config.yaml
vocab_size: 9517
norm: "layernorm"
parallel_block: false
init_std_qkv: 0.0159
weight_decay: 0.098
train_tokens: 957700000
Each number is 500 + 50 x the weight over the matrix's rms, rounded and kept within 0 to 999. Layers, rows and columns count from 0. Numbers have three digits each.

# layer 3 MLP up, 4096x1024, rms 0.0591, rows 3438-3574, columns 128-159
627446428572502492426489474439621463428534635504541419453491421527524548494504494521527526536435
493562470587473476465535518502481430483523540424584560519435484492455581401445540518625521474503
441530531465459501447507496559431534583540512541547485602475546488544513542609560422500595454540
525522489515482511491515586491523493477474495490559498558572434482538562394413459483533497599582
480593403530503484565462454446557425462485574554517403496466513583542553489516508583430424505436
523476418440499515506577571486424451550530417499546472472483490495527522508501586517477525494572
440479566626517587505516449516439559489468531531474571488628518493509538565460458439450491480537
434467533583448550581515422457539535471446463600597477563520563504428509438530523476511491548537
499560533541552488462506591518460549445518486530495615515421472522383545537485450468549491540445
485456540525429520451518480561467535587510559435539524549468500452470568561529422564481519470495
492531453485539461607475528453475548471492492497513464561418430525588560516512456540519551528504
459463407482461518518461432413449432550504575572565486504429494464474458430532491532501568431513
494449579454433530533484514454560461459454377501448485472527445384509454410449503484482488520560
538536527442504485509508560454503508389479439519447477537588499529407522493492496478540617534473
543582504552565575456455506496553383462532396470522498545474473417597532486452474539464542526425
534535541495404496499556608546506503549390461542451501424516522572435541536468440472463505521427
472569557530513506469598480593509465492481507535495563502605476608503557531463426545474532555463
414513508534520451436460445563574460438505496541487471523510534495477492468474465494510605410513
552600557485457487476419504549583519408475393511459503460493494571445509495565480560569527568463
449499445504526507509512415525512556550488473496608530522463609442476495453501562510584562533505
466533504527545500430415435610430484428525549498503478488547438539475557495501480416564551478478
525487486583438495532526538499496549529476458557419461555442462430551428551437505444488526565538
460510580425519588514533504500539492446469548460486471484343516463581557588518525540559422512455
490430490540500546498487505439479584495487565530532558461426532573413428512509617370494479548437
401427486405557525539545515466487524513524497525448471517540537451467540508486590603443512424469
529420586450514461401523511445504436564535488470432492460430446483526530571421451414484521543525
519501514501576448518490459464518448572571501464531527486511513475510530504492444497502483490515
444460556584626441472576507524471496532469536476524474577478480534446515454475529451506513381458
537440516474463484525511443465535530551491477506450335494561516451405438508607479551564378458466
436469551535403481479441542584451539469518506556373524676470476491502534417537562527525421545439
450546525597580468442504590509529578486496602570536525516562461549478412533387419496503512542547
546394505497494443494389525434594475486441526602518438439531497545474496536477459454485523454503
550433469429479591519473559521421515485409436524473477559458473568541581425453452491510550577521
464569570506420452469604510504431552472493528511484575439466439532496532442566501498603451501560
510448479455478477516548483491567479452586478456496435469531490510464555559614455465453502438459
541541442521556497469492514468522521469409607489548448525540492475537456442454434356422515497471
497516455465510422435394486501486478608596444507427546479537579495500484494549474542529576548542
435531536405461536543392476472538522539541563518427446516531451575538497494517578533528469502601
459549491487510433492514562559480438501656465576518483500538504562509519531478482512522489507557
455520571448496516501544402525526509425480525514592451523443392563478496437481535606500547504447
587513478590491497493475522556505555479517432454448480524451529461510519504485556565505451536507
641593524411509472539526459535510467432595534609564467502488545463499426549502464502464461524581
511520544499502603599526439539415573523450538496433523488498403546536503564431420462451545554549
503423562504500517516520370464460548415479515526550499489543478511430543541427490530415593540511
497516516480527548480473526511483499458495457513559585488412438507421492471523552525460515469440
505478498492512430452526566525438527562454489614552528474549519572480568394507484424454428528464
498457563431493475438505467420542459452456529503611539458531554519472371461397494560442465402554
446429491451482484462545532479508499501447457410501515529437530510495394578497442518516546411471
526515460468554520492506510487490531469546495528549431510535441492448648499516480548520579405587
429538549492542523490372542473485516537489374497567453452447528497532532497514466524513505480405
405524517567468481498430508498469551469565503483441384456458509498427474474396468566496495511349
525587454568506557507490514447492589490546418484527543459610476550414513563521484599418365481511
522563542449566438501524527559459508552485460496519476487495489540453495519434523418500483511457
527509568482517490504545430425650433542507508371501516390495434570618514474466468501490432473476
532548450500541525498519492497494561680494565483516472507443584497534590465463598521452517541452
472470542421640543535457458498398584495403498501506554546492475528442494556433542481509427472523
512470571472496561428438616535533518510526573476446519594559545444514463514462522488464547481514
480436408500410492506478518564540558528621426496545486540476526469438493490488452523584438505523
500581434478469470496454447525574557527447545490480502489524474532472430460576509527547411618506
458486538475543559445544550559497494462579425532467511499532487524548517475568479492470560569457
526503441487499493491450443495531479511505430532460386546473516502512510555541488591430451431575
494415437553540474554434542498530526483460474572555534446501534588531399442484410491458571475552
525497536499538480411550509455410505505403493465534459513481481480484418540507474468572550483510
487490460330502544470513500508471504526443460582530498462554529412478525444471402489375554485473
581443514569509421484516469433434532473386544521468427412499591550466424480478530519520401540486
534534489522441464591438546440445471564510451525433495577421413462641480460562486542534491493453
534459488597587485572443523538488500488401507487481532518572505413491498576537445463505446510445
458521472461528437486563490463487440516522509514479464502535491518489555470549380614445356443518
505423540522427474474565502573604565458449435598477513516490536414497427440487569617496602553566
509545491500471526384472478503566515593559501471523391526602460551536502464570554545582477583470
492634491461505550602534490509503525504556436433446546451474522476504539512621589593458509475457
492463457452582530452562605551455543522530609465463596488532487463519465542554541467477532495433
530488551568486502436568545501475545464547504465498466526436417482494507493553530365455510488535
470493519421428504491509441603516477499500586377507511539504595599495571500488485489598441458537
473456510515474484473522453453494449582528462517479533525479456594500454450534581523460497472442
461483445428490482463473435445489562542558467637453491504461463365483506549475529474458478552520
494526343557451527532435559443445612541501610442542436601388472530509478450554511495473506524542
500498536485419484469501545484400597548452534467513515519468539492481507527523537506476414487457
585512444490586459564495515504529520598426490485501606540583504481446566554510497582463507480565
483537371536480474527548524464580531485465494514529501470407630478474446504502566509447538482510
504534519475542491519522501460509444564504473412508515470375521552445464536557427525461532487543
439444495525478454455525565499538536520464446585560481472457510471546508606553507483411584466490
485471476501481406414489468509477524405554425530585468467492466487525437533608454450423465503562
574602542528531542418504486556483527480504397557509472543529408492498457466495526532529485423497
466452480476535551430522506453416521484525531503448493483382566404451504513493446454562507437517
478473537535435462449581515533425572496582533508502588449531561473474538579512438392454518517462
601444487415411495455549416587542513501535519411556522477494434595388548486529516379406406441469
456437440487515539471480440527468522566509504537538471532484472493424490489518369557482474473516
464496460515465550498516497550590504505489521565491531529555622438475483488398490516561368492391
525533484444492486498518598529516458495517406525478540500585511484456522566538518536461564553513
513440429518487511535617515471492473518499492442480428572610409511542505518463360485580505470486
472489557466496497444435456625475533465429496514512558579481556520422634472400465507438492455472
383541522470511420489459524489398491484504463564470592506527552551495603505414589596377495635489
498556476486419489548514549562507400487449517521489406542524464481575435490438434427486469522530
447474473473477501532406468478458472438584536571507497479450590602550523553514544519598479556454
433514490434507505515496424435424612517465560515502549520505481544434493518453485504446571525514
513416455468550516462534534565514520475491492554576462508477531516457499542553506508550563567542
518460461426532541521405597516442557470455509510531412465452575518609431486482530553544502537529
622518455506531512588532481521453450422486466505450475524445529543477473424572435554530506443587
448459564386413596567408474488527497534529602568540528461468347419554521433430462485572440544459
484449576514463514549501574548548592503531507566544535514530536485475515499526432537469547441421
490541451431532508548418435523532401595412615477487589530531559575590481495421439402546523534466
472497417515447513417472562498528503538456520464446528531490518456448480450447500535441582536508
434439439494509471458510500515474470447581579544456479496556523482503582401491508506523499546534
509537486439507535538453379558474447473462565515554507529425599512460498510499512536503481491467
486518581473458410557548514503449465553455519552471544517498434519466475447438482491542552512550
472595488502522581450493484489461449512549564571609490460411498547483538580560436615527525500535
394504574490502508530521347544554532557567444492411544460497452637569442529385486529549487504427
477497454467526494477488511547486448586512522582470558512504435459527468471538516539558471414432
570572569519477408452499515483418598504473488442448481470529494389530539525484518511429623503547
473531452498493456530582477515508463505513474482478414523445475481497355563480465549541595533528
388393503515485545517510510546582531416499481443506478545432453483531453499483512502422482549587
436463467468601415465467441673520496481442601519571518471531594491561508569442537539547485360482
549456453479470510547532437444512523558559506564519623488465581459485482518490474511529482444476
459511423466448537522550513475509539526445540586496481476502591472425451454610542441503473541395
520479490450497451524586557534379508494512540526426526427482500440564621472534565492513454488582
469477490504529544484543512567466522503401586519527425419412462471565504403450542493406497559458
472448536528434509496553581500549540548461542417525444467525563495556554458542492484475461490457
478544485527512446527494530533547487496526529397498504539426525537517500524481459522520479567531
434465438413553476518541390486509502544525534534451454492470472493518540531490484512537463492554
467417582552488506438456502506558479534608497405413552527448386403563567595435450548410483450490
610511419456503416482528543445548554511533481453507539566590519434632396510455522427592483451471
537456520511495435567512508467464479498527575545581546436549436524450514612591507507484442472502
437500481521472580516486553514502514447481486463540473444602606491483412501472491487551426510643
579512508477530443432479407532518559526481514419474440500539520514507477478494482397519480515470
480455494507496510404508533418523539389426451477456430443566522435499594459466543467553608461389
495477485550435482497514417519408446497430477461499490388498546495552534471507496429597474610399
450506459515543561448577473501569557512406438429578475513578555465485506546467488503543482565567
507486453504565453473604533506479525546496550426415519446511575463398573503505509516474389411533
501570451463473474532552544468469522513471539368447571443526467441377485555418438395540577512440
513553482407422452535538459506424505436426532443511448493523353547511516480543384403530491547379
516427472492526534512497465537447561501560517539483416638562441505618480503528403462511443549452
472446481529502524488520479469500524529410504531456413534560511513361474430532448504589557517397
569567451484442441501541536465528532471558531498552357433422416466523430506550457496493547493533
447550551524538538546513494535513483482511549566460444528483593482468564489437545475466587528627
454487537497482430585620460497552548494515499516509513560383490483437550521568491526498418541568
568458506485533598413568468542498512508474514499568445428506502513496542472527402593463472529414
# layer 3 MLP down (transposed), 4096x1024, rms 0.0571, rows 3438-3574, columns 128-159
452495478487476579514514480536449451503487569572453429503504569540500486514456526541492530472532
509376512501524428530557532430537530548468440510533528520528524453502436500553483530472597458486
507441512501455514437506470505454510548533509597463435565420545349473554519463524507404535550462
447444568438519564495581511494447532552557432517473553511527501508424483516500569510576486437403
489449536514535529560496443476476573486474553527517525557464558487499503481535538489471540428512
520451420443443558500445553486449444522559394535472459513429567470578505534473466467434524566424
518566576478440535513515485519441454542499457461478558543528459441479525509484458466485522451460
429460537495573515486481414398443488462449464466574480431393570480588514534542537483496565534516
507467483475562428468481565524537544490549596526489535485444480563550462481539538525476383480548
438494427472555435576567506456499445560484543460566488470501445438435509514514507551514480528434
504465496526500600556512516480464468526543534469547519519468499438483516513598461556488516513515
504559558497501533480515511566592496562574517576540396477478502523443492483619567593395410468516
503485493479554446486454520504412518553485536452470483511435520421471537424550471457483496440494
525467492509473471455485454492500549492459490471503495506466490465510571430429434508559575531473
426559506463558583510563473515466491400522486436489532567503504518515468481551531568530568494521
459549430576528621467527537534563471444530569541521568532532445539463494594521460496544458547473
520496461591453483497499501573443392530568442581486502461556443556470431514510625477451489487478
403487442502401469591498420448518563551492566501572540511562422502493432506347539466451527479416
418505486587541484580505511463440530426437538561540457565416517579476559521462444382532539419540
540476512521452535547439500553438435565510522530544520535587551567573515562417525540457469415471
495472466566549481483455507484444470475459421511454549534532644514470472547493500542472452497551
516514524438433431491519543521511429468541481487542549499444513382462373485516527529583549427519
460564406395509485527481497571557479421514641427494445455468621493562433557531389427513507593487
410509415543419418522470438545658524539491482446567499616577382588443492461506535537499520459493
515517433550469507530502562411503452405491494577528505426498548372588392495457504526402487569468
484634510476481510520485529517448530519487526490491517522490445571454487504451554514471508574609
574580551503500536467516549519433507504517483527486500434482552488510526405474452458514358561441
540438496474413454551564539550494517606465470486495402506495518525557462447355514478467518442506
482521475393479398419605591477468543541478484451496490435512464509551460549573553512485391536521
388428496510507469500407510499482483471504452485554492602559600493493513491543494491446472552488
573478525475452503466495574410473482517479528497557491478458489537589434421362402506603453516350
523452505528500541504449491549526489536518480561484455545375470462451539449600528457569477523550
397555472524490536496501469577523449490454455512584449564485550455438510454480470536508486569552
482500561470504476438542569479534527514559507522443516498513420505496517552513534521441434463510
494475504566434555384535431534470444566444461497505435630430519459372549578550399523495590509515
502461393494600460518515454519425438530471481474497464534587526526479497469503519441542572526525
463424454527457608460446477509602619477518521494454581498460498429529583500562440475587473410513
487427559588525509478556465455564553427494483471498522471456504579562466504430507490543509554447
458512549614492567513532421424432537516449453557574528446399513529510614525443489591422572536418
490496534416468497398456408481567518486458533466440561509410527612457485503503565510587500497426
430554564563476465500460463518442429523491573458494457394536502531467494482551479512504491442474
486441455491485497433473507486458447441454425466461524528563435460525487559545477495573573479404
416452484551555475603526513563441495475516564500445554479462524487482552475544542421481595499505
453456447479488511461525525512529546476452556507589469552485518416491554500436561477446533467500
403552498376527454613630436494424504509478467514467443531496472489495517413535518489496534450544
587458437433523456481552474531522508492549503503454424456432533456398468485430487519488506514495
558485485507509425445497591390589524548512475554492542557453468602404459458408452532589541510524
488533434573422507414485500461448542569462494546483501594533459485432563485554414507532565509506
631541458457463453513509507517461525493550523485479496561475424507443551573499445498458567534593
527500520515503633611547500546467511564558497493510452561601445438417457531457419540491421567528
511503526438502466452461491506455467496467454558493504457464514601455604450466413521535439487500
510429574430483420395464486539493552583428443421515562574501407469445597454502434468465496464462
386525532507495414434355503507488488438539510507521449569508511483446491473515566481501481459492
530423537586521545470434518536550554446490487428504487500422484501439535447521534564455425575508
481505469417457502515572523533545466578474613441553572443541528575518458405480640507603449505538
522469461529460612539517545471477467532444516477575473458450466495535589407507495497497478518472
490514542522382516519503537510528529514483598425510418481588458429576497477458520524533513513458
521500534476566494433427451590428575503379531469474451455516444503508535519513428512504414545560
429598518560499423386507500455478461466447510425466451517448438559464477538606572459477513543453
450575486527562571509515528547561469532512473557485507485386488515527491447500321565491475528539
498544388518546588483375413516547519521553521520481445529553563546460500471479495588396479471506
545476548458543532501381527507406505523453512527599495515539469456487451517403420497396558438469
475530530492471480490550553444530584549486524444478441548528506509444499440518560477566504421533
490515518527441446496418538496546447413587435450486594517484585503478474436523392588511524570457
413527575513582412467547535430530399511519522516506478530438505459532502536439494483464505536498
514512504416519532460578516521568496589528540482502461432421467534400546515472439447507505442459
537444501556524475484603506620427380423471579544523572551471524616509447545447497478540476468392
535576573543446527529495545493411436475419485426512537553415496548565472460493533441500431468485
528553543509528452515500517447545528490511484511496464537476453435493470445546511484529521560528
502472481536440560467554426558514483443465541434548396438466500505440463524423493440442469500568
495536507450478579532498461536461474492487470556495503478454494556466486456488570533436519522519
479445529392522496515531515499498508452467441515409403566516520565576515489465535460468486544491
507524497524554441505388525462530501487560484497473493528536539599404515471473604503447515478537
484498461537545438473482462459554453620504505432435498463442528559518443510457473458416442544561
554566487483430458536489444518468448507584461456512585506497542528390530510504430566458527549496
343487638575449558537487535524542473581465522415459443425420412524546604500466631419471491524511
473506487471527487491456583564418607494558514449464461456493548506559490519487474503509531481522
458598553552527485514540528534507489481448498516482656392456467491460465536511449422419543448524
503509445464471583428518528478441532438489612544529511547467481436469472536419528437458513402464
461510559591513446449557644429497563401433482568542422508407561571472578410524550533506535504523
560496361552421541460465450404512406519565551522484466446445444445473582466459477522449449541481
526463488478558366376489489461591461425501555470425480483455508526453538520537486452483592413554
436479493521501488494476462489488544376507445584483396441534535467457571509644413514504494453499
541523384426465505578487519447505576459452526554445506574538482474457581448487430556487543452570
587523457446466504481487480513469595511474540487497489447570471427436444560506434469422497483518
421556490445430594515562580374563537453539475530437591496481546421488557497550541454570467506492
544463562455506516522493395460607552531552494460465513480469481504452521552493497432584590446550
529565481440566384502493478467549476427597433481503447520603495437431526420521501452537573503438
534564542518545458510478537498489448451391482495456488556583458540488451564539451547511576521520
462585454478508419594509521502488421534510511593537631501533512539489541431483393526531540465507
453446485555517502451637538528460507358560438434509473541566417473366553428497546435483472485556
452501575459542550502424528510431538435507537511430628464393408517520495469328522470525505549457
499527523485489493661557566540536463522482546553449369482463581438480510495476548534532495492493
512522477417494433488426583432557477514648526443492558509523567466537581568430421496531571484471
503525491461518498472434438560452441496567454505450486530494532454575531556496474526465579558560
427468530513427421417470511459523530499402555512492556478520447595459437489553523481499495472561
574416444488483436515508530580447531508540418508499503521508545428403549453514470521585607418596
648510552470475402524478520503541495562421482522497537494626526458491526501495537451487474521518
479538455491461479577484519510464504552497520490468575440460469461567488603510505556552598490414
464520419549528436460562460558504450443437485507537524459546504492438532496567531504481477535390
589596423383411460515455515471454549485435494477558395459514512487482516473491534461389492526596
476521529524528485481539530511478437592474490443475495459480507523417503495430529500466556598486
471536440551546415395465579599530516498503488433529468493528489492468477512447550461558441515590
494525525554450468528529495544532484537520541500446490368504524570568570479528489477472460556526
462575522569575494527469606473474420500568562454472435522490501593465457522559478502487472459572
493522498506566526500490506481526357518576563417494397519501448509462477521439413542517548426524
539426527434545518536507412477503468526624382524508493606618533420482457510431423459540445539552
461478506517398481482585444360551577496578458403469432463476448546488502630566569345470490508497
560550482527562562549548529516562533502570466518475545496503457441515455436510551557562583575551
570511438527530434549566605440484488417466527465444524502503488465429430422479529443450537512467
542569517490591433447536477501498484556504516539538513452596499496500575460467548462598513430477
423488452517527491509544541483519524468512532493476496437434483429482532467470486389455500433561
362518569607475414571473384552529537453443590538370450429479604452633458457549408491430569497414
453495462437505540441507503512526499468519510451508530495534560553532515434605517541520482511536
537423517441472508421506490532542530498393472518480473408494480526508493497430462466588512548473
437515497553516595536442528487491528475498411433505456561519500476499521466516569513486477494480
541555530504472517528503479451488500487556519490467350532417576575463519440471487504529436478443
496500535513574394466450493477511519455444426460507490501542622523502465460559558433419513476529
524509512529498550514448499532570560492454530515572596424527509484553488527400446521499516439521
499448526374428465489464514527463528572476452517499469513494504568494519499510512504505471513415
496507559555565512484466571466507439467467498505492584489534455524498492475439532545574515556485
508545549489437558407535475576531490439488573439467447493477350510436493573546505536519574450490
545525542450466481501584553562521590568469492441488518552595530585524398527467564534511559541486
466496559534500538506457550510562588553537453465554478550481524484501516500480474456504514546439
513618516493458540514508492544433499510571541419516459537480550489415471540486437525509511533470
521500544489561528454489469476585385453419508483537488409517563516412579583487502460521501583535
481515466547464525558485473592483435474458574498429471479555499572541436502441586569572487537435
534495443480550568513480581628518523428526510464530412591443527548542575493493461481557470495444
548536449428529455498391656565470544523544564539527538404497433432469559483483422409523435475492
468487585540589453424465497470468527513518505479523486491495466460563515498584521389540542516573
515483542452497537635455540473448512527511504560463563494514404409497496475448471500440493569490
515479449558428503455479598525587529506495559471549453501451509615489535475503518466345518453470
521578534487552512531514536539496562480440385502461458536473481519460495506528509496535556550538
522550520393448444582589483463500526515467519534639435516401491556475465510502540589514420488519
433462534602538516507550518500462545478564476445542604488516542475486616564510550475408513480419
452518498526455515490448550470437531354452535499453553564499542566455560454514590398545543539486
503512529493560544431487439442472580442515603496500516501432514495517485398544514564477503472532
# layer 3 MLP gate, 4096x1024, rms 0.0577, rows 3439-3575, columns 128-159
430570517508538536445524544447448495460560429437566481471497570510517476533447410530590516563486
541428466534510563487545541461533458457467538560415516549442485443549497606459432430418446574488
591481453505433497529513512546488525558514516491439514501414554484472549424526585517550577582497
547373462532461517527492424443513515531457555609453538472489483452463545535541568529506522395513
469483573525488480489475519541522544491481528434563459548523463495415558519425541534590448486479
536565503495445540503567481526460457487429399488449459525554491524504509490552523523441547473470
424456400519502540465407515517512551449473531501535495530618378608544420509419525544407433551472
405562432467511455515468532454454523475562485510442584499460535523412500536521521521592504473517
487496481572551506496579534442521457514476582476441501536541425483565547436415483494418558527442
540484513502447557539467485513484579618378513403526488585470515508517503472480516514509414560593
546505475559491501448523615489484483403531479498486406423482468475491563482561572489488427487431
519463505423361489456503449549526489473493564476523646496539598490491563464451451597495501563584
588544509462479575536512431462574534468660513444548457511503545521523513497624570474478537460489
418462481558459484450515585514517511527464452526544465486457436414439537405512413420433542461546
464487464530466508551463563539510537524431480514575501487556492502563563415461498508453455425452
475495555637500551394441477486541473499543531577462497439434563487530500529521435522605441568406
500489528529463497460476510518386464506409434469465446513423470462463488566555465476436469516528
543587477514536508471523451520478458493450628570559453425447470500501508482477465531361474515374
524566516449610528468485436583475460513378514506504453500560549490461442433430449501438401616515
533586508574516530554512469496495505445457479530444571508496505479471416562456548517497529478465
503480499463497521449481470541520497532523492505474496560460402493423526436422469433461475508420
583429488600488542550516566502469501505444460480576487523486450555437455591415391496501524481531
602465433526537547500492544508471568603455508446530503532421506500507435516495406536474561511558
385487503547539537574544530535517552536388516441477529445473633516454504475437503518472500469406
472457591496567521367527571453405471516468538467543466527489454490416438536495507509521546471547
497498464576633482502476457473599519491463528488539473565530540472442520511402518509430459519598
494513436525457492471527534556493453487502506501572460552533476457556455447454511435489527491567
545478468431430509480495411480458494495405494605463454495532446476437543481498542429576465456447
625398404453555612555403536489387540533566497476373521520512472492497513431508543451572534528546
525498475527407521583477527513492366526537526507470410565536490466552523451517491496481538454552
582494504503482458499436528523518465429430449532447521433564387511507399547561539518457488440508
412495501492528518461493445556463520570502463531453406531438432522552596381512461523564449516450
499537532522576408472448505527359541512424517485516453546444482500520420541447419471559508451532
389578426504435430429544401559477578542541633482449420561515496434457436547510476426460491427433
523549387453499514531481490531487500458465502505508492652546565470542498384530350652525448476581
536564544484498521478614504480569545448513519540484536571519445444445531490418436421533426527522
541504407521547501553524448493499424515587435518517470566509546365469527522550458512408424545479
404513527466423475550461529580528532470405534590451566499518539419352413487522464486423525516553
420484499512549432519457441562466574559552519444505499441540463451485438489360564470526449498490
500481529503539428509452520483558582551538584549492476489491452545543468435467505536478404517526
474466496519528433598472478536530469586542575558461480419525570478502507513573472624475551469493
484561551556526489460440476489550504470417511518448521525499444473568384468478508448564563523517
487409493477501479559526567513548422454419504500485433470515501480442471500486473531538492377455
506507472483466520476468543472573515492534405427519535396495521566577466513542588525522501496434
478485421546507443551500538569511506537487514527509506480542480470465578529475456540518495467466
448561554465410474463477510489492526529501483461553562606440384534472549429511522512550480467549
582462510495540396491470467554534461426563515459384492579555494518464422442457517458446472477489
452443500544491537539497563438511441416499528467478492505482487524484519480451480460577468460602
509542536542476424464527453493498540471426560564484472426462582385498496517404483419477571454437
541459534547547492482429574446427569459499529509487485391583528492556544533434458447488514496603
453512517609417480429430532507574476476512471499464519512480555476450533553450522433410514436557
506483575500426583562528507544428425490498442514457523451470516525531482387459449500427538367487
481489433525477581580536462425628478501520453602439500455558431477452494470461430490444473548520
446463588499626553446511558432417482603559416561526488528502408435476560447453488451494536418460
533495537582528488483543556465572498493466540510611452483506503457499530426535477502504541509475
355518525451538494570429534553557432520444408492530442510549541563537479460593442517448537570518
601524522549453515428537484584414538481499480520533535551487497389538506508454553562430490484480
540579556437538462480479445500545516582483450523568399583524521653502519535502494539528568470545
537408516543438459565485542477526510488476437531376520417456514497450548465423553582567505516565
462569480399543479468430480493517496473556443591480557540467545491506491529560526445569567569485
494595497431502576450474528523495522485432507378467583522485452369614496603514476453466382526549
517486563434522472493415495501502438496475491518471571532430607516450461500487552517506510589504
479557475510520413521468477483428465507505462541593455436468555460495529474536498511450578510416
476484496494454524477468472516409449540570502462469485492473465397525474513545464545458496489452
442505521462550486514478585571456462459430516480577538525417535470435570565410493465542562557512
511441488565330542481529531519655530475537488519611474524547471470501495521493491524492456446498
486572478478493559454491494479518517605519510476530453533475439549469531478521459507480574507463
531522500575569529495458459472584506486481452544421521497486464435456435455549486429525519444531
519516504488488473361532560573566476539616432466418535440387469476525530505502549553484538528478
526432424473425518443479557489469483545465507508529543481535518514493465525533428512586535568565
552439444493550577450413537490571491486486515567485499450499470506515479503500470560480503400538
528431539523459524578566476595489559496466510521466511470590531492535402456464562460462475488526
395528391484482483450533513570515536486467477396545496449576629482522540520619474503425593556569
558515370562478469573485403474558521480482510565468439535483525451482492470533441480525469536625
465480587434489474520477478537444542566558494394515499541460509500475562479487540481575524497517
427448448383568525601563547545553498450584541406400538451532556500535529417410442508502512527437
466426376513490495520459435554620462479517496479512456489521461417549521408542511421440466532537
455528427551563505450610481562410506489536545428493465459566535468483554606472441555523526540446
497538539464554490438421496372386449522495491585513542492572533523480623477471461466513442573493
522458563583435529544543496537529507436549446631449422529556447465472426524502505512511473539510
512478482547483533443611469442501525506504521515412446548544517569528489536478529466491465558519
470510464570545521532488513545502493501508556599543501580533495480584512443426466542455486486518
428445505507467431527560473497542509443459574573552547475459518448499504469471495483521492469511
492399550567496488418590565568452507461474509472446447440508416507433567363549566473500555514494
526463503482545516544443459544482508523475578540572509568543476460416512551567474554402531476594
563508519498386486515442438468521492588442463476535499457561524542513570512553547538497536507448
465407531555473605517432389405401439498529518518521465502489480479526530539448461443461579436435
452493523418454507528515561540544428624496430507400488508458492540510385497545484487542612547461
497474527551568557460518519568399479521530474481440521428551520519492456480453500525551447430454
529558552509517464578353530575405498523432552474424554464404507552527490414667463531540488503540
446539545571527416465432420526466599476470467517524503495474438490565600450392434465524553550442
540435575421555599463470440403482494534393465543508508408613410455434416428399489484443592536533
533447449488484467545574533548442516480626507510462534433457500445511466506464525467540551478512
464510457504492528542542495519500498495534538556547443559468576567531513589581503458444538444455
546485501448570514513418441527619557449474546579512499549504390474514593456539508505448456500525
515544544584469545519435428562517451475591505613510445554517502506509559485510473578386532531490
523503563492557459467496499525528487489569516464481540610549522441404553496429414476432464603523
531449487532445504544494425500470528504476501466534610482523446526572435513418426485499496543504
445471509528395490549526573539411478451433503430423461540452501507511412533460540519504535560504
532473511470471421482515492536553508460553450537476554531529388493529455538498419547516599521388
493518432519537486468378517552521432466474483520459460475475539493468507468498537513478525539594
557464516499481516482417504537577475494481518527498560431463477576556522404530566414447499519517
524517418543482474531480551615513501474540505512485463463540534498470508297489452611486595532468
560518427501552489468547532525456494469521510496537484358474577475474523615509555512517540481505
524507424499440531459458458552408501441478504572411453602494531396488521429505488460374527506520
486570530459437465545486438408505470468529545527505472451489529534530511504549510536482466521498
489466526497558561533589476497546548533530499455423468541501415551460471510425445502453504401451
490493446442549493545508578425545501477489507433500517567550547495512508425460479489445535470456
503470515485503431473407467419451516465497586474504440476562487483482494499494504605442463603524
377479459569471516464411485517515537548577516364564553448523502535469509569459531520484529525465
471416470529501503566488485464571421445589461481491498457540523511553579462572625496548440391504
561474513528450533491515520429493503418479421378478469558546435439471529503578400503555533477512
521457475488548473519451508484478532433472512475533511550446528470551472459547490500561428508422
546408518503604464471400534513542574497429442604486518526501542446504546482482539503507529507473
458541566546457486456504537498525568445660527520396503497464611538430474451457494401398480459536
534571466498544430580548521546536553485496529504479503627482534581456497533401473548436516500560
498450441531427559557390495507480466529472446484517408570519452561488535484525433521495475466399
538440501481525373444539483480507476453485533416434483509555488437539421560543432537572534453377
522568461512534524475457488397602385486515467504463514495456461608527477545534571554512564515539
431483479412532525460398459456646468564513584497386477559529507470588451457549489425517497452495
525399600480464602366519473509495469463542587521478552422463589464504487466453580522363517500482
465409471571498449460469538479466520458491458461556451546487484519476500435445549471330363449603
599400410488478520505505441421556543475539456510455470498545495477487484472546474526491529483441
465520391555463542559497645491448514488594517492492534509536448430570515439611565546408552348529
504424522555534463564448467527553511550445445494516505509509495658499400549490504509473452555451
475540451521464534409433578570550517591501518507478470519528565486500527472488518535460448512436
522494425453437429523512548574468587478522558457495498498470500480538547556514416523482574422437
478545515491471478477571519471532445486438479493478490388476434443411571441495595567606527470531
521549433514495486497451425475516490524403439440465538392553527477419593546519434531479557402419
517488533464540505435494523464471502508565417504550433552479572461568462487498507478538401573584
601449515503465436529470514518524549546510448479547464463477518497504522465536443438513486532363
425546462508558549534559524473450503528542555504515461531418531515457507508532531556465493530497
530515458444507553446639525483608486608456507538499437494486386515566500538477491486477491530553
534548465488490639455533422575484518492576422486473498436483540482564522469541489468480475552447
440563527376490483555401444492492418474583381482486410504502466542500429396514554488581415529556
479438490524458458481553444525487462416452519438447536492452485537526476515512479511652574467513
427460492424508493519469447506543521444455436632527566437458446457445435477642504545503463548438